Part of a small language model's weights.
Size: 8 layers, width 128, 3 heads of 32, MLP 512 tanh GELU, vocabulary 1024, 1.65M parameters.
Each number is 128 + 24 x the weight over its row's rms, rounded and kept within 0 to 255. Layers, rows and columns count from 0. The size above them is the row's rms in percent of the matrix's.

# layer 3 MLP up, 512x128, rms 0.103, rows 314-366, columns 64-127
size [105 100 107 103  99  98 109  92  91  93  94 101 102 119  99 107 100 101 106 108  97  63  88 132 105 120  96  93  98 103 103  97  95  84 107 100  97 106  86 102 108 109 102 103  94 104 101 104  90 102  93  95 101]
[[123 100 136 158 137 142 168 130 163 151 139  95 119 139 170 168 141 128 179 114 162 105 163  99 138 141 132 118 151 107 137  86 121  92 116 106 153 105 119 145 108 126 126 126 159 146 124 211 125 120 158 130 116 123 132  66 157 135 124 144 148 144 119  86]
 [ 98 133 135  71 149 103 171 167 115 151 128  84 103 141 179 145 136  98 111 133  92 146 143  82 128 147 156 137 117 153 172 124 149 128 130 149 130 120 151 116 110 151 140 159 126 109 141 101 152 138 132 107 140 137 156 145 112 164  93 110 129 152 130 135]
 [116 103 101 129 126 117 170 107 118 142 159 114  99 114 146  75 121 159 105 132 152 106  87  96 134 126  83 133 116 145 125 123 135 106 122 140 147 109 155 113 133 112  63 134 153 150 133 107 135 116 129 120 152 114 159 143 136 157 152 129 179 146 162 123]
 [154 131  82 176 136 145 153 121 105 167 100 119  81 129 140 150 106 131 148 147 148 140 152  89 129 150 167 131 136 112 123 144 162  60 114  83 125 137 103 121 173 173 126 149 107 146 113 140 140 170 113 144 126 115 138 124 126 133 142 136  87  98 129 114]
 [158 131 159 148 140 121 126 105  80  99  81 115 140 100 108 134 113 145 104 167 152 106 116 112 148 124 120 148 129  92 153 166 192 103 133 140 145 160 167 123 167 131  62 106 119 144 141 110 117 122 135  99 138 152 116  87 128 141  78 117 135 137 113 111]
 [147 134 127 139 137 102  98 133 119 126 150 100 142 147 148 110 117 182 178 134 170 106 121  88 172  86 148 125 124 135 128 148 118 121 127 129 174 117 136 179 164 139 163 125 111 102 106  94 136 142  99  89 131 133 107  99 136 114 138 180 147 133 147 156]
 [101 114 139 115 161 158 169 147 157 126 131 131 137 136 108 144 135 111 126 115 153 116 135  78 145 142 122 180 157 116 146 137 148  94  92 168 106 126 129 124 103 133 142 120 118 105 111 175  96 108  82 114 130 134 116 144 135 158 183 140 136 112 119 149]
 [126  94 172 165 114 124 112 144 117  77 151 154 134 202 110 155 130 122 131 148 129 177 147 107 164 138  91 120  73 109 155 144 118 142 126 126 137 145  80 127 176 118 139  97 139  87  88 122 112 112 144 103 102 152 140 107 129 110 132 104 114 134 125 149]
 [123 145 173 121 114  89 133 153 117  94 126  93 145 188 171 129 120 130  77 189 119  96 138  89 147 122 173 101 121 111 119 128  99 100 122  94 121 102 117 148 136 157 142 151 132 139 138 143 106  92 144 111 163 170 137 119 132 139 115 155  97 142 105 125]
 [162 155 169  93 172  83 138 143 112  98 134 161 120 108 136 109 131 130 132 141 159 122 134 129  97 144 139 155 156 116 100 135 111 120 137 129 171 113 118 111  94  87 104 159 118 167  95 138 115 159 113 122 149 146 104 115 105 120 155 181 134 174 161  97]
 [ 69 172 139 156 103 172  98 135 109 121 134 147 123 111 101 120 134  89 126 180 142 137 141 129 131 119 150 117 155 109 115 122 109 122 158  93 156  89  98 111 115 112 113 160 151  90  90 154 107 119 108 101 139 185 122 111 135 120 175 137 141 103 140 175]
 [122 148 122  81 170 142 171 111 142 117 155 112 137 117 105  84 143 114 112 138 152 101  85  81 110 121 141  96 123 160 110 133 120  95 145 143 124 145  82 147 156 143 115 145 126 127 104  96 143 147 157 146 118 101 192 131 124 204 144 142 142 128 167 160]
 [ 94 147 149  82 148 146 118 133 134 118 144 176 124 139 163 138 134 119 151 124 160 104 113  98 173 158 107  85 130 136 127 120 113 145  94  94 138 172 152 119 113 105 105 144 139 123 164 124 124 169 149 132 124 150 109 162 150 115 141 177 130 138  97 115]
 [138 113 155 147 116 114 133 125 102 145 138 117 114 162  84 105  74 106 162 116 135 168 117 138 167 143 128 155 119 132 145 113 162 109  86 154 135 105 132 134 105 109 128 177 128 150 133 132 118 125 139 158 130 141 127 153 163 157 102 129 146  96 130  88]
 [166 127 142 135 140 124  87  79 123 123 146 130  99 162 125 162 111 119 149 129  92 162 161 127 108 154 117 129  94 174 159  85 161 124 115 170 130 104 112 143 133 134 110  73 137 103 131  83 151 145 125 106 126 146 149 111 172 124  92 121  98 148 133 138]
 [ 99 125  97  93 102 178 124 110 109 105 102 154 133 120 118 109 192 168 125 139 159 131 173 137 141  71 116 136 126  97  84 130 126 112  57 128 114 131 111 158 111 134 125 168 160 132 117 141 178 149 153  98 120 123 169 159 142 128 132 142 117 103 121 156]
 [100 130 142 129 112 104 117 163 111  87 101 112  79 138 136 117 120 151 132  80 145 134 134 125 132 171 129 124 119 167 153 146 125 116 157  94 179  62  77 112 152 161 167 138 132 130 148 123  99 105 109 158 144 133 110 171 181 142 163 153 102 103 153 171]
 [128 139 136 108 142 128 124 116 137 158 110 153  95 146 159 172 124  89 165 134 120 112 128 129  96  63 148 127 178 139 127 137  93 153 132 143 145 131 118 101  98 120 137 169  87  93 123 143 159 157 137 155 126 198 122 107 124 102 180 146 111  63  92 119]
 [149 171 131 114 121 131  84 140  84 101  81 107 129 131 147 125  96 100 131  67 142 118 160 120 115 161 137 118 156 105 136 105 156 160 126 141 132 135 128 141 119 138 109 118 138  81 176 170 172 103 120 141 120 122 121 134 139 137 116 130 128 109 154 109]
 [137 120 125 105  75 146 121 150 121 122 130 130 116 101 117 102  84 129 149  89 150 121 133 137 115 114  90  79 124 160 102 159 149  68 146 153  59 132 128 137 157 119 134 128  92 113 104  69  81 129 176 103  81 130 137 140 151 149 159 133 137 121 133 190]
 [115 147 157 158 108 145 110 126 113 154 158 137 117  92  85 135 102 126  95 154 163 135  80 121 105 119 124 133 143 140 154 115  80 106 130 118 131 140 103 133 133  90 119 165 108 112 159 117 155 130 123 152 114 163  88 112 116  89 105 159 160 148 153  88]
 [ 99 110 140 101 164 153 148 116 142 148 137 137  85 137  89 115 152 115 131  78  99 128 132 120 100 173 115 124 148 158 167 143 139 142 124 118 146 117 159 134 136  97  96 103 113 117 118 108 162 122 117 173 148 188  81 139 133 122 141 104 116 130  82  76]
 [151 110 101 152 130 109 121  97 105  77 122 159 120 146 116 159 129 136 173 148 176 149 125 105 106 149 139 110 159  88  80  99 116 137 132 127 128  85 125 138 175 137 178 113 158 131 116 117 154 122  97 116 116 150 124 126 125 137 163 133 143 171 109 154]
 [140 130 141 112 104 137 125 147  56 156 140 139 132 158 130 108 160 134  98  95 119 154 109 125 128 144 155  97 172 147 155  99 132 158 106 138 130 110 139 157 113 188 161  73 184 139 106 141  87  79 106 157 166  86 130  93 137 115 111 108 103 113 189 143]
 [129 159 124 129 122 154 107 178 153 163 147 147 179 121 122 124 164 143 135 153 130 117 171 136  92  89  64 142 127 116 138 136 115 147 130 172 129 130 110  97 154 122 119 185 148  95 142 124 132 110 133 101 157 103 164 147 133  79 130 131 109 141 101 102]
 [123 146 103 109 124 149 117 119 110 180 134  49  92 124 157  94 183 115 143 125 167  90 137 108  95  96 119 154 120 150 158 109  96 134 158 148 149 118 117 134  92 138 108 126 133 135 128 140 123 132  68 120 136 139 143 162 150 100 103 134 135 103 124  98]
 [137 120  90 135 113 119 150 108 113  96 134 137 109 137 128 181 130  89 142  90 167 134 130 129 109 121 151 119 161 129 147 154 130 104 108 131 106 133  91 102 112 157 126 121 161 125 155 152  81 166 145  88 106 125 129 117 106 132 123 179 137 104 146 128]
 [126  79 111 139 163 130 128 114 128 132 144 114 128 107 116  90 145 131 126 122 105 176 133  93 159 115 159 132 142 109  85 107 106 153 134 130 119 164 177 138  92  80 132 133 132 141 121  98 123 129 161 135 159  98 161 133 149 168 115 126 132  95 141 150]
 [116 130 124  84  94 133  83 114 118 151 126 147 124 135 106 112 163 129 172 161 116 111 131 146 144 105 149 115 108 113 159  94 144 147 101 104 143 126 162 148 121  44 115 144 111 149 110 113 147 148 148 102 152 165 142 159 153 128 116 120 138  90 129 147]
 [130 165 120 119 137 154 121 125 143 124  69 114 136 107  93 104 150 150 164 167 129 102 139 165 145 125 120 119 148  97 147 119 119 124 109 123 140 116 101 153 124 125  90 129 157 123 120 106 118 118 109  78 147 137 114 121 128 156 134 151 139 123 138  97]
 [ 66 116 131 152 137 132 145 169 144 163 106 103 156 131 103 158 117 127 147 138 148 124 144 137 118 131 144 102 113 131 130  96 103 177 109 123 146 105 134  96 117 118 123 104 123 139  95 110 133 152 157 150 186 203 126 147 116 134  88 148 146 128 140  91]
 [117 106 149 149 101 151 153 130 127 115  97 114 148 139 116 159 142 135 106 173 132 118 123 126  93 115  96 164 160 137  98 134 104 121 172 119 101 106 124 171 156  89 147 121 115 114 100  96 115 192 157 113 149 116 123 165 112 133 181 209 122 175 151 102]
 [116 129 135  84 118 182 153 125 126 185 111 149 155 156  81 127 145 112 102 140 146  95 124 159 132 107 103 132 152 150 124 154 108 132 148  85 156 109 114 123 124 137  74 137 131 111 120 117  83 146 157 109 120 150  63 127 101 175 105 114 101 129 127 138]
 [161 116 138  98 111 130 119 141 152 121 108 106 107  86 114 141  85 100  68 132 167 146 139  89 108 124 126 155 133 120 158 149 103 105 108 125 130  76 142 144 137 132 114 126 153 143 104 114 111 125 105 124 152 110 188 171 105 137 154 110 128 120 145 102]
 [123 117  98 158 117 115 118 109 145 129  65 147  75 140 110 126 133 109 146  91 150 137  92 144 153 100 118 123  87 126  75  92 126 126 162  89 122  98 110 147 137 134 145  92 113 114 117 144  65 133 179 151 110 171 113 158 114  78 117 147 111 147 148 155]
 [142 132 118 116 138 126 125 177  79 137 112 123  49 113 138 128 160 100 152 132 152 124 129 157 117 173 154 141  90  94 156 142 114 159  95  81 176 118 122  97 147  92 120 153 121 132 154 147  96 117  95 129 137 120 115 105 120 106 134 128 130 131  91 121]
 [135 165 152 149 131 121 142 141 150 102 105  84 161 101  84 113 108 167 134 130 156 123  85 144  88 143 104 180 206 123 168 118 131 126 129 160 162 111 141 108 120  90 114 143  98 144 119  96 138 105 136 111 147 121 131  92  99 143 163 186 101 114 109 136]
 [130 133 158 125 102 143 140 143 171 132 140 132 164 104  97  84 119 132 126 137 152 150 111 132 102 125 109 161 138 145 138 109 117 133 160 132 155 104 126 173 108 120 146 100 175 100 150 137 107  70 123 117 160 144 165 113 133 130 154 119 128 151 149 109]
 [119 140 127 124 142  88 159 112 104 167 137 150 134 132 105 136 123 126 137 107 143 131 137 123 108 152 135  99 153 117 119 149  91 135 147 127 148 123  84 150 148  81 181 140 171 119 161 142 137 122 145 101 157  88  99 168 133 131 154  89 119 138 151 141]
 [131  90 117 132 139  83 152 106 133  83 123 119 133 132 121 135 124 104 147 118  81 168 138 112 119 157 128 132 154 101  99 142 113 165 141 111 122 154 126 184 122 124 129 116 109 151 103 123 114 138 104 161 134 143 151 130 152 106 165 134 105 108 124 106]
 [149 140 132 114 135 124 131  88 124 157 105 110 129 116 142 133 104 121  80 104 120 123 124 107 140 146 153 150 162 103 112 118 133  89 100 151 117 138 126 133 130 161 144  82 106 127 162 125 139 113 161 148 106 141 164 115 118 151 119 115 118 162 122 104]
 [150 119 121 113 128 146 142 123 107 126 137 155 145 124 139  95 127 139 128 128 111 119 131 155 137 163 171 138  99 108 135 135 126 120 111 166 159 169 137 147 137 145 151 113 214  96 125 135 115 150  84 135 126 127  96 120 183 114 100  86  98 137  84 135]
 [150 145  81 176 147 117 132 146 107 124  74 135 145 132 135 149 129 198 124 137 157 158  96 100 154 113 155 128 127 140 141 135 146 147 126 120 120  95 161 107 130  96 162 138 111  91 113 109 113 116 130  85 112 149 114 171 113 105 133 117 137  90 104 135]
 [157 129 181 148 101 120  97 149 111 143 146 116  94 147 133  67 178 133 165 110 123 107 154  88 144 122 137 134  72 138 120 130  99 133 161 128 143 180 124 163 133  87  98  98 118 137  99 149 111 153  85 156 173 133 102 122 126 124 122 126 166 144 129 125]
 [149 132 108 136 101 116 145 171 138 141  82 134 128 122 126 129 122 128 117 106 154  83 133 109 105 159 159 126 146 129 165  99 147 177 122 113 153 158 150 124 130 115 103 120 146  90 150 133  91 119 108 117 136 119 148 152 129 104  97 134 111 102 165  98]
 [149 132 203 146 188 148 121 130 104 110 115 103 142 129  94 124 126 136 166 117  79 124 122 119 127 131 154 117 120 102 109 131 108 110 124 104 104  91 130 159 108 145 149 139 116 155 155 113 109  96 104 124 167 140 127 130 113 159 120 115 140 134 129 113]
 [127  99 124  98 108 109 120 168  73 150 120 101 153 127 134 102 142 123 143 152 146 103  86 155 139 116 165  89 108 140 122 142 149  99  84 121 114 164  81  94 130 134 172 139 154 175 148  67 118 139 135 124 131 173 137 155 119 135 150 144 120  99 161  99]
 [173 126 128 114 141  87 117 150 128  79 136 124 135 128 153 111  97 119 128 143 102  88 125 102 111 136 164 112 121 159 142 129 121 142 156 105 180  87 142 107 128  83 137 172  94 138 148  97 105 109 165 147 131 163  96 109 128 151 113 151 115 165 163  91]
 [174  98 119 155 145 104 150 137  99  98 142 127 113 118 143 120 166 121 140 144 144 137 188  97 134 106 142 133 109  81 103 138 138 117 116  96 129 143 107 126 197 162 165 110  86 132 132 163 117  97 123  93 143 170 116 158 132 104 104 168 132 138 107 104]
 [114 113 156 104  73 140 174 167 119 138 123 138 131 106 127 128 172 113 125  74  97 122 162 146 182 107 127 119  98 158  65 137 116 152 159 120 129  97 111 131 147 119 125 138 153 116 120 140 124 139 111 120 188 186 129 147 148 100 101  90 138 142 135 146]
 [121 154 185  82 164 143 163 114  87 144 110 118  95 119 103 143 116 124 158  86 129 121  66 105 123 169 132 118 145 142 114 122 110 132 110 115 137 142 132 114 102 113 171 128 130 135 125 128 140 120  85 134 135 132 122  77 107 118 141 110 136  80 116 134]
 [142  99 149 135 130 136 101 113  99 132 125 106 130 152 136 110 149 133 112 127 138 151 152 139 122 152  77 109 102 102 121 122 160 110 136 135 115 139 196  92 106 137 114 149 132  99 158 149 111 105 118 124 130 125 154 136 134 108 124 122 106 163 176 119]
 [191  87 110 141 150 108 149 160 124 148 168 136 107 121 110 140  95 100 143 130 109 107 142 123 108  96 142  98  97 173 135 144  84 140 120  98 143 126 101 205  98 114 127 155 135 132 136 137 114 132 113 154 144 153 161 142 119 143 128 150 185  89 125 123]]
# layer 3 MLP down (transposed), 512x128, rms 0.114, rows 314-365, columns 64-127
size [103  99 117  99  97  99 111  94  87  98  95 100 104 121 105 102 102 100  98 107  92  79  95 113 110 117 105  90 105 109 105  92  95  79 103 107 101 101  93  97  97 100  92  93  95 115 105 110  91 108  95  95]
[[126 166 153 147 126 142 120 123 123 110 162 126 104 153 148 101  79 111 101  87 142 120 156 166 109  99 138 175 126 100 159  72 130 134 145 128 108 155 156 150 116 182 182 114 128 121 123  91 133 127  99 154 106 149 133 100 146 118 125 142 125 107 112 108]
 [ 97 182 139 198 119 145  84 137 129 120 120 127 112 143 100 119 106 122 140 145 133 167 114 184 105 116 160 134 123 140 118 110 154 153 113 102 157 151 121  90 125 149 102 107  97 108 114 115 124 129 133 168 129  91  97  87 114 114 123 139 125 124 105 118]
 [113 129 118 130 142 143 117  90 101 161 134 141  86  95 108 147  82  70 114 127 171 120 154 111 104 152 121 108 147 134 181 107 158 104 111 136 114 100 115 138 130 165 108 139 142 140 126 107 124 138 111 118 132 120  90 160 125 123 121 155 129 108  80 102]
 [107 110 184 118 145 149 135 126 125 147 126 107 162 107 133 146 168 133 129 142 133 134 143 163  96 134 106 169 127 133 130 119  89 132 132 101 133 134 140 141 114 144 165 147 132 116 102 152 145 107 137 158 113 137 171  91 109 104 128 133  88 177 129  91]
 [106 117 119 149 140 137 116  91 105 113 137 169 115 143 157 122 125 105 153  85 151 128 116 136 125 112 177 137 171 121  98 157  80 179 138 119 132 136 115 166  90  99 172 127 133 119 150 110 109 113 144 104  87  79  87 146 106 118 110 126 158 108 118 151]
 [103 106 169 105 109 109 145 138 137 132 129 133 137 165 153 169 146 102 139 150 142 145 151 134 111 184 125 137 129 136 132 122 178 116 141 106 138 123 141 148 120 135 122 106 120 113 132 169 134  98 177 168 111  79 150  95 133 180 130 124 106 103 147 125]
 [137 103  95 143 103  82 112 131 129 156 129  83 120  96 106 147 171 185 107 115 117 152 120 123 113 153 131  86 148 132 128 153 115  94 158 156 125 147 108 162 155 124 139 114 144 119 160 126 131 134 104 105 140 101 123  86 108 126 169 125  85 139 157 133]
 [134 129 127 150 108 109 135 115  82 114 138 146 117 156  94  94  83 132 158 121  80 145 159 167 125  97 133 128 112 127 130 110 144 118 154 167 108 115  88 131 116  75 138 162 163 104 145 126 184 142 116 179 137 111 124 133 125 112 105 163 130 127 133 157]
 [121 127  83  98 158 147  99 110 124 159 111 142 126 139 156 131 124  89 101 131  98 106 112 118 138 138 117  86 154 119 136 131 129 155  86 134 142 152 118 114 175 107 107 126 144  83 108  81 157 132 102 135 130 124  96 154 144 119 116  97 162 104  72 125]
 [123 100 129 169 129 145 180 150 116 117 149 173 158 121 123 146 146 118 156 150 121 155 141 151 109 129 139 112  84 153 146 110 135 124 122 117 126 145 191 135 121 100 113 146 135 112  95 108 175 102 131 158 117 164 106 137 147 175 191 130 107  96 180 160]
 [125 137 153  99 129 114  90 133 152 113  94  99 169 150 134 113 131 115 124 162 110  76 114 116 109 119 126  91 114 146 122 129 133 150  57 143  94 108 120 104 123 141 181 171 119 122 101 161 128 135 116 161 124 133 127 127 112 102 107 153 153 137 139 124]
 [ 81 108  90 110 135 147  97 127 109  90 142 172 104 168 162 124 154 120 121 139  83 110 106 128 118  81 168  87 134 144 163  89 158 147 146 124 125 138 132 137 144 154 191 133 110 145 107 109  95 126 158 158 154 139 170 116 163 141 139 131 139 146 112 135]
 [106  74 105 108 155 161 139 112 134  93 125 101  99 120  90 142 132 113 121  99 137 116 106 124 130 177 100 107 154 152 120 123 127 136 103 190 145 170 120  99 114 126 102 116  91 114 136 162 199 134 108 165  96  96 133 134 177 105 146  86 120  96 129  91]
 [126 148 156 175  83 129 141 171 136 109 118  94 134 128 113 132 133 145 164  88 124 122  95 144 115  98 130 121 151 133 159 162 173  99 145 163 130 126 157 143 156  93 158 126 118 135  86 126 108 105 146 122 137 145  93 117  99 137 112 182 143 167 153 109]
 [148 117  79 126 119 118 115 159 114 107 149 136 126 135 166 114  91 155  47 153 147  99 126 112 148 112 121 111 151 101  74 112 144 114 150 149 100 120 134 116 126 139 140 123 178 154 138  73  90  73 139 150 141 122 134 126 145 161 148 147  81 165  93 145]
 [126 155 166 109 202 145 117 162 105 143 119 108 141 101  99 113 151 146 105 104 132 161 143 122 140 120  92 110 112 128 119 152 125 141 125 166 129 145 134 148 172  95 126 146 101 134 101  96 114 147 119 113 164 142 128 163 107 148 126 151 143 163 160 106]
 [143 148 131 161 162 138 156 107 119 112 124  98 154 109 103 119 103 122 120 175 144 125 102 151 118 106 147 119 132 125 126 139 148 132  84  92  76 116 114  66 123 123 124 123 131 151 147 124 102 123 113 152 121 106 129 121  88 154 174 132  98 105 101 110]
 [118 149 103  93 134 108  92 133 133 120 122  93 135 124 132 140 156  99 127  95 131  98 120 101  98  91 155 126 116 155 133 152 137 120 168 111 129 127 175  97 158 153 134 104 167 126 124 103 149  79 100  86 100 123 106 121 112 104 139  94 113 127  89 133]
 [130 103 132 121 124 142 125 152 118  97 125 157 121 110 153 129 121 114 179 115  91 180 167 148 191 111 101 135 198 108 109 115 154 135 151 100 125 138 115 113 167 116 117 152 135  98 136 144 138 110 133 115 139 138  73 152 152 175 183 139 176 114 157 148]
 [132 110 127 136 116 113 122 121 105 129 130 149  92 121 130 150 138 131 107 103  97 100 155 130  90 140 115 151 142 163 140  81 114 112 121 160 166 113 144 107 114 118 138  66 135 127 129 160 120 153 150 153 105 133 126 140 104 124 110 135 177 150 159 121]
 [112 134 136 141 138 112  64 107 128 133 158 116 124 141 117 153 160 120  84  96  97 131  98 172 126 127 163 167 158 141 111 114 121 110 107 122 124 163 110 125 144 104 100 107 143 126  94  97 128 130 152 108 145 103 144 165 186  85 124 132 164 135 106 139]
 [150 108 149 114 113 112 100 133 140 132  95 109 164 132 168 161 141  99 121 141 123 150 151  96 133 158 124 150 119 150 123 152 128 161 128 128 133 118  74 146 118 133  93 183 118 113  91 112 147 126 107 112 112  66 141 129 140 121  75 140 135 127 119 111]
 [151 104 108  39 140 166 118 127 115 110  97 132  93 156 169 136  90  88 118 170  85 135 105 163 120 141  88 151 127 145 100 166 141 122 144 130 132 124 116 101 141 155 154 122 122 150  87 140 128 139 123 139 115 157 125 160 118  94 119 143 123 140 118 135]
 [104 157 128 138  91 105  73 156 105 117 152 125 109 135 115 118 113 118 148 109 121 150 109 156 142 123 103 152 148 108 121 117 104 157 130 132 131 120 145 136  87 130 181 111 128 136 149 109 106 103 158 150 127 126 120 140  73  95 136 142 120 132 150 157]
 [124 118  92 126 162 108 146 126 115 145 142 166 135 152 133 125  85 166 162 107 105 126 156 128 114 104 100 145 196 143 140 120 123 129 104 125 119 123 133 106 141  95 114 120 130  79 110 166 152 126 124 102  83  92  80 153 165 137 108 151 107 115 106 148]
 [127  64 177 148  90 121 138 112 106 127 105 147 147 136 130 116 128 153 122 119 131 127 158 120 129  95 109  93 101 143 127  92  88 125 134 130 125 137 143 131 144 130 100 124 119 158 100 146 130 129  90 136 183 125 139  78 121 100 137 169 175  61  83  79]
 [157 104 145 148 139 152 107 161 108 135 183 130 150 148 113 134 165 153 120 128 141 100  88 106 130  98 146 140 111 138 125  93 118 128 100 127 156 141 156 142 133 115 113  81 132  89 132 136 106 145  83 161 137 177 115 104 166 154 118 158 102 106 110 111]
 [128 111 113 150 148 130 100 112 162 118 118 141 121 128 146 108 104 109 138 109 102 108  90 143  90 151  88 113 149 171  91 172 104 117 202 156 121 148 115 113  76  98 155 141 118 122 119 125 137 135 106 129  99 160  92  84 128  94  96 161 107  94  94 106]
 [127 131 137 127 117 104 149 145 115  93 137 149 135 116 128 136 106 152 110 153 139 115  93  94 119  81 112 140 109 119 171 134  51 122 120 162 121  97 146 153 149 150 114  94 158 114 112 106 137 113 155 100 159 121 117 105 117 190 154 149 122 131 163 147]
 [123 133 125 115  96  83 119 164  80 110 171 130 137  95 152 115 142  75 114 159 113 135  91 164  85 136 113 171 137 110 143 134 129 163  90 127 176 146 158 139 135 113 113 115 140 136 109 140 190 137 161 112 115 130 139 120 111 146 158  87 158 135 167 154]
 [146 141  99 145 178 102 174 104 144 160 108 134 131 130  94 116 104 104  96 140 163  90 114 120 171 150 171 115 108  81  87 123 127 137 115 118 131 123 119 129 113 135  82 154 121 164 128 158 124 139 145 161  98  71 136 103 121 186 128 102 123 134 119 177]
 [153 145 130 189 140 141 111 105 117 102 138  82 124 140 123 116  83 107 103  98 126  78 109 136 107 138 101 114 155 122 163 162 180 146 140 134 151 157 133 152 124 143 123 120 138 139 174 178 142 143 137 142  89 116 155 127 139 104 135 146 114 106 101 141]
 [144  86 144 111 109 114 114  84  85 126 152 136 116 130 150 130 118 123 137 133 122 165 111 125 111 117 172 112  91 123  97 119 123 117 135 167 159 105 133 110  97  97 175 115 124 129 138 134 133  81 112 149 137 116 154 130 126 154  92 122 130 116 110 121]
 [118 132  99 154 162  69 142 111  81 104 135 104 156 112 123 155 131 133 166 107 159 144  73 158 127 109  92 142 110 126 102 150 148 137 144  97 163 113 135 111  85 158 151 153 153 118 116 120 126 184 105 188 153 128 132 148 109 136  84 122 123 160 130 142]
 [102 106 127 113  99 120 135 128 120 141 173  95 131 133 144 117 106 100 137  95 121 129 169 128 101 150 180 167 146 109 134  97 101  95 112 132 125 129  98 106 133 155 125 151  57 139 148 106 138 116  84  87 127 184  99 146 146 107 106 141 108  96 154 166]
 [115 135 140 112 113 159 136 152 172 129 155 150  92 115 147  98 136 124 137 152 124 134 149 171 118 158 129 122 152 131 150 132  81 128 123 141  98 118 108 145 119 164 128 179 150 149 169 117 129  91 124 107 120 132 129 168 148 131 122 138 175 150 171 106]
 [101 127 112 110 115 155 147 152 130  93 120 181 144  97 113 124  87 137 121 135 141 146 120 140 164  91 150 135 133 150  70 113 152 132  83  98 156 114 132 196 124 138 119 103 136  75 113 105 153 118 115 122 103 141 150 111 123 136 122 149 116 124 133 136]
 [114 134 137 112 177 142 186 138 114 118 133  79 138 144 121 146 163 129 147 122 139 106 105  89 108 117 147 120 145 142 151 179  81 124  96 115  87 139 123  82 109 132 133 175 118 131 140 127 110 192 136 108 169 161 122 151 131 105 155 122 118 108 126 150]
 [132 139 129 128  96 128 110 148 144 125 113  81 110 117  65 123 103 120 105 125 108 161 130 151 151 145 143 151 109 153 147  70 120 179 132 114 174 115 128 106 146 119 120 166 110 106 166 122 136 136 102  79 114 157 136 101 121  86 111 127 134 140 154 121]
 [139 112 131 151 151 132  94 140 148  90 151 120 167 121  94 127 128 163 120 118 110 121 146 160  64 110 105 149 135 131 105 116 128 129 127 138 115 144 121 125 169 129  91 117 130  71  73 132 139  87 108 111  97  87 133  73  73 135 137 123 128 105 153 130]
 [ 84 121 133 161 123 125 103 129 159 110 158 123  83 151 154 158 151 151 127 179  89 132 101 149 137 112 130 126 103  79 162 135 148 148 106 116 148 101 121 115  93 156 163 131 148 138 130 147 135 146 165  99 150 139 133 157 163 128 117 111 154 185 104 110]
 [140 146 100 163 170 139  52 138 115 199 137 103 134 126 123 160 159 186 159 128 112 129 172 169 124 152 134 119  85 130 138 154 159 137 133 142 129 143  93  91 148 150 132 114 102 154 155 172 124 149 120 107 102  99 113 113 128 100  93 138 126 145 132 153]
 [130  98 128 115 128 167 111 152 114  96 145 122 113 109 124  76 121 126 126 130 132 115 114 165 136 192  93 127  84 119 142 184 135 136 135 121 128 145 140 138 118 128 147 138 110 189 108 137 107 133 113 153 130 132 113 136  97 143 147  56 132 136 114  74]
 [141 118 106 108 132 144 123 134  96 143 168 101 111 128 151 113 130 132 130 139 157 116  94 121 104 110 108 196  92 145  91 142 129 118 144 119 162 148 149  85 124 126 137 133 122  97 106 136 122 162 145 142 103  99 118 125 169 131 106  98 170 108 143 123]
 [130 105 122 129 182 135 124 108 131 129 110 149 103 126 130 100 107 140 171 136 120 163 123 135 150 135  99 156 131 115 102 134  99 126 161 130 111 148 119 134 143 116 147 102 133 133 100 126 155 119 141 105 164 137 153 111 160 150 144 131 135  90 110 163]
 [125 132 115 108 106 110 140 151 137 103 133 139 127 105 101  91 120 115  88 116 144 151 103 128 142 140 139 123 116 121 126 129 113  68 108 143 129 162  92 116 140 141 101 142 124 134 112 140 128  92 157  95  92 124 147 165 141 146 152 157 137 133 145 100]
 [155 140 146 146 113 174 142 131 134 124 162 113 103 158 124 165 112 139 119 132 137 152 143 106 121  91  96 158 139 104 143 110 169 160  95 137 123 146 147 163  68 126 139 137 138 132 183 136 125 123  90 108 132 102 129 135 127 113 129 136 141 135 106 137]
 [149 103 116 112 162 129 159 106 112  91 141 128 119 118 135  92 156 162 136 151 112 121 100 136 121 124 110  93 150 153 148 122 148 177 157 128 152 145 136 152 103 135 146 127 138 138 150 127 105 107 107 110 126 134  98 180 114 148 170 117  96 147  89 111]
 [134 149 148  97 149  97 126 142 177 143 107 115 135 151 167 147 110  88  98  96 143 123 127 123 138  89 119 148 143 139 148 109 128 144 111  96 108 166 172 159 158  99 154 115 123 137 116 122  83 138 131 137 102 125 143 101 151  87  91 148 120 126 121 147]
 [163 148 146 113 142 120  92 141 132 160 125 126 116 137 159 137 124 126 121 155 115 145 120 108 161 102 149 136 129 147  85 171 154 128  99 114 155 161 114 126 124 115 170  95 130 110 121 123  91  93  86 106 153 117 194 125 109 120 143 166 118  98 128 122]
 [ 94  63 157 120 146 137 114 115 161 114 144 183  95 118 117 130 143 169 116 143 145 143  94 113 141 150  90  98 130 155 101 134 124  96 143 108 113 134 115 114 142 168 118 147 117 112 143 128 128 148  89 111 126 118 144 142 112 121 147 156  99 126 143 175]
 [146 150 125 189 138 120 133 125 143 128 147 114 121 151 127  89 110 160 117 145  94 146 105 131  57 114 129 158 144 141 111 172  98 114  91 149 119 121 143 138 120 168 132 142 104 122 137 127 140 134 131  80 108 101 103 117 127 113 124 143  97  94 121 128]]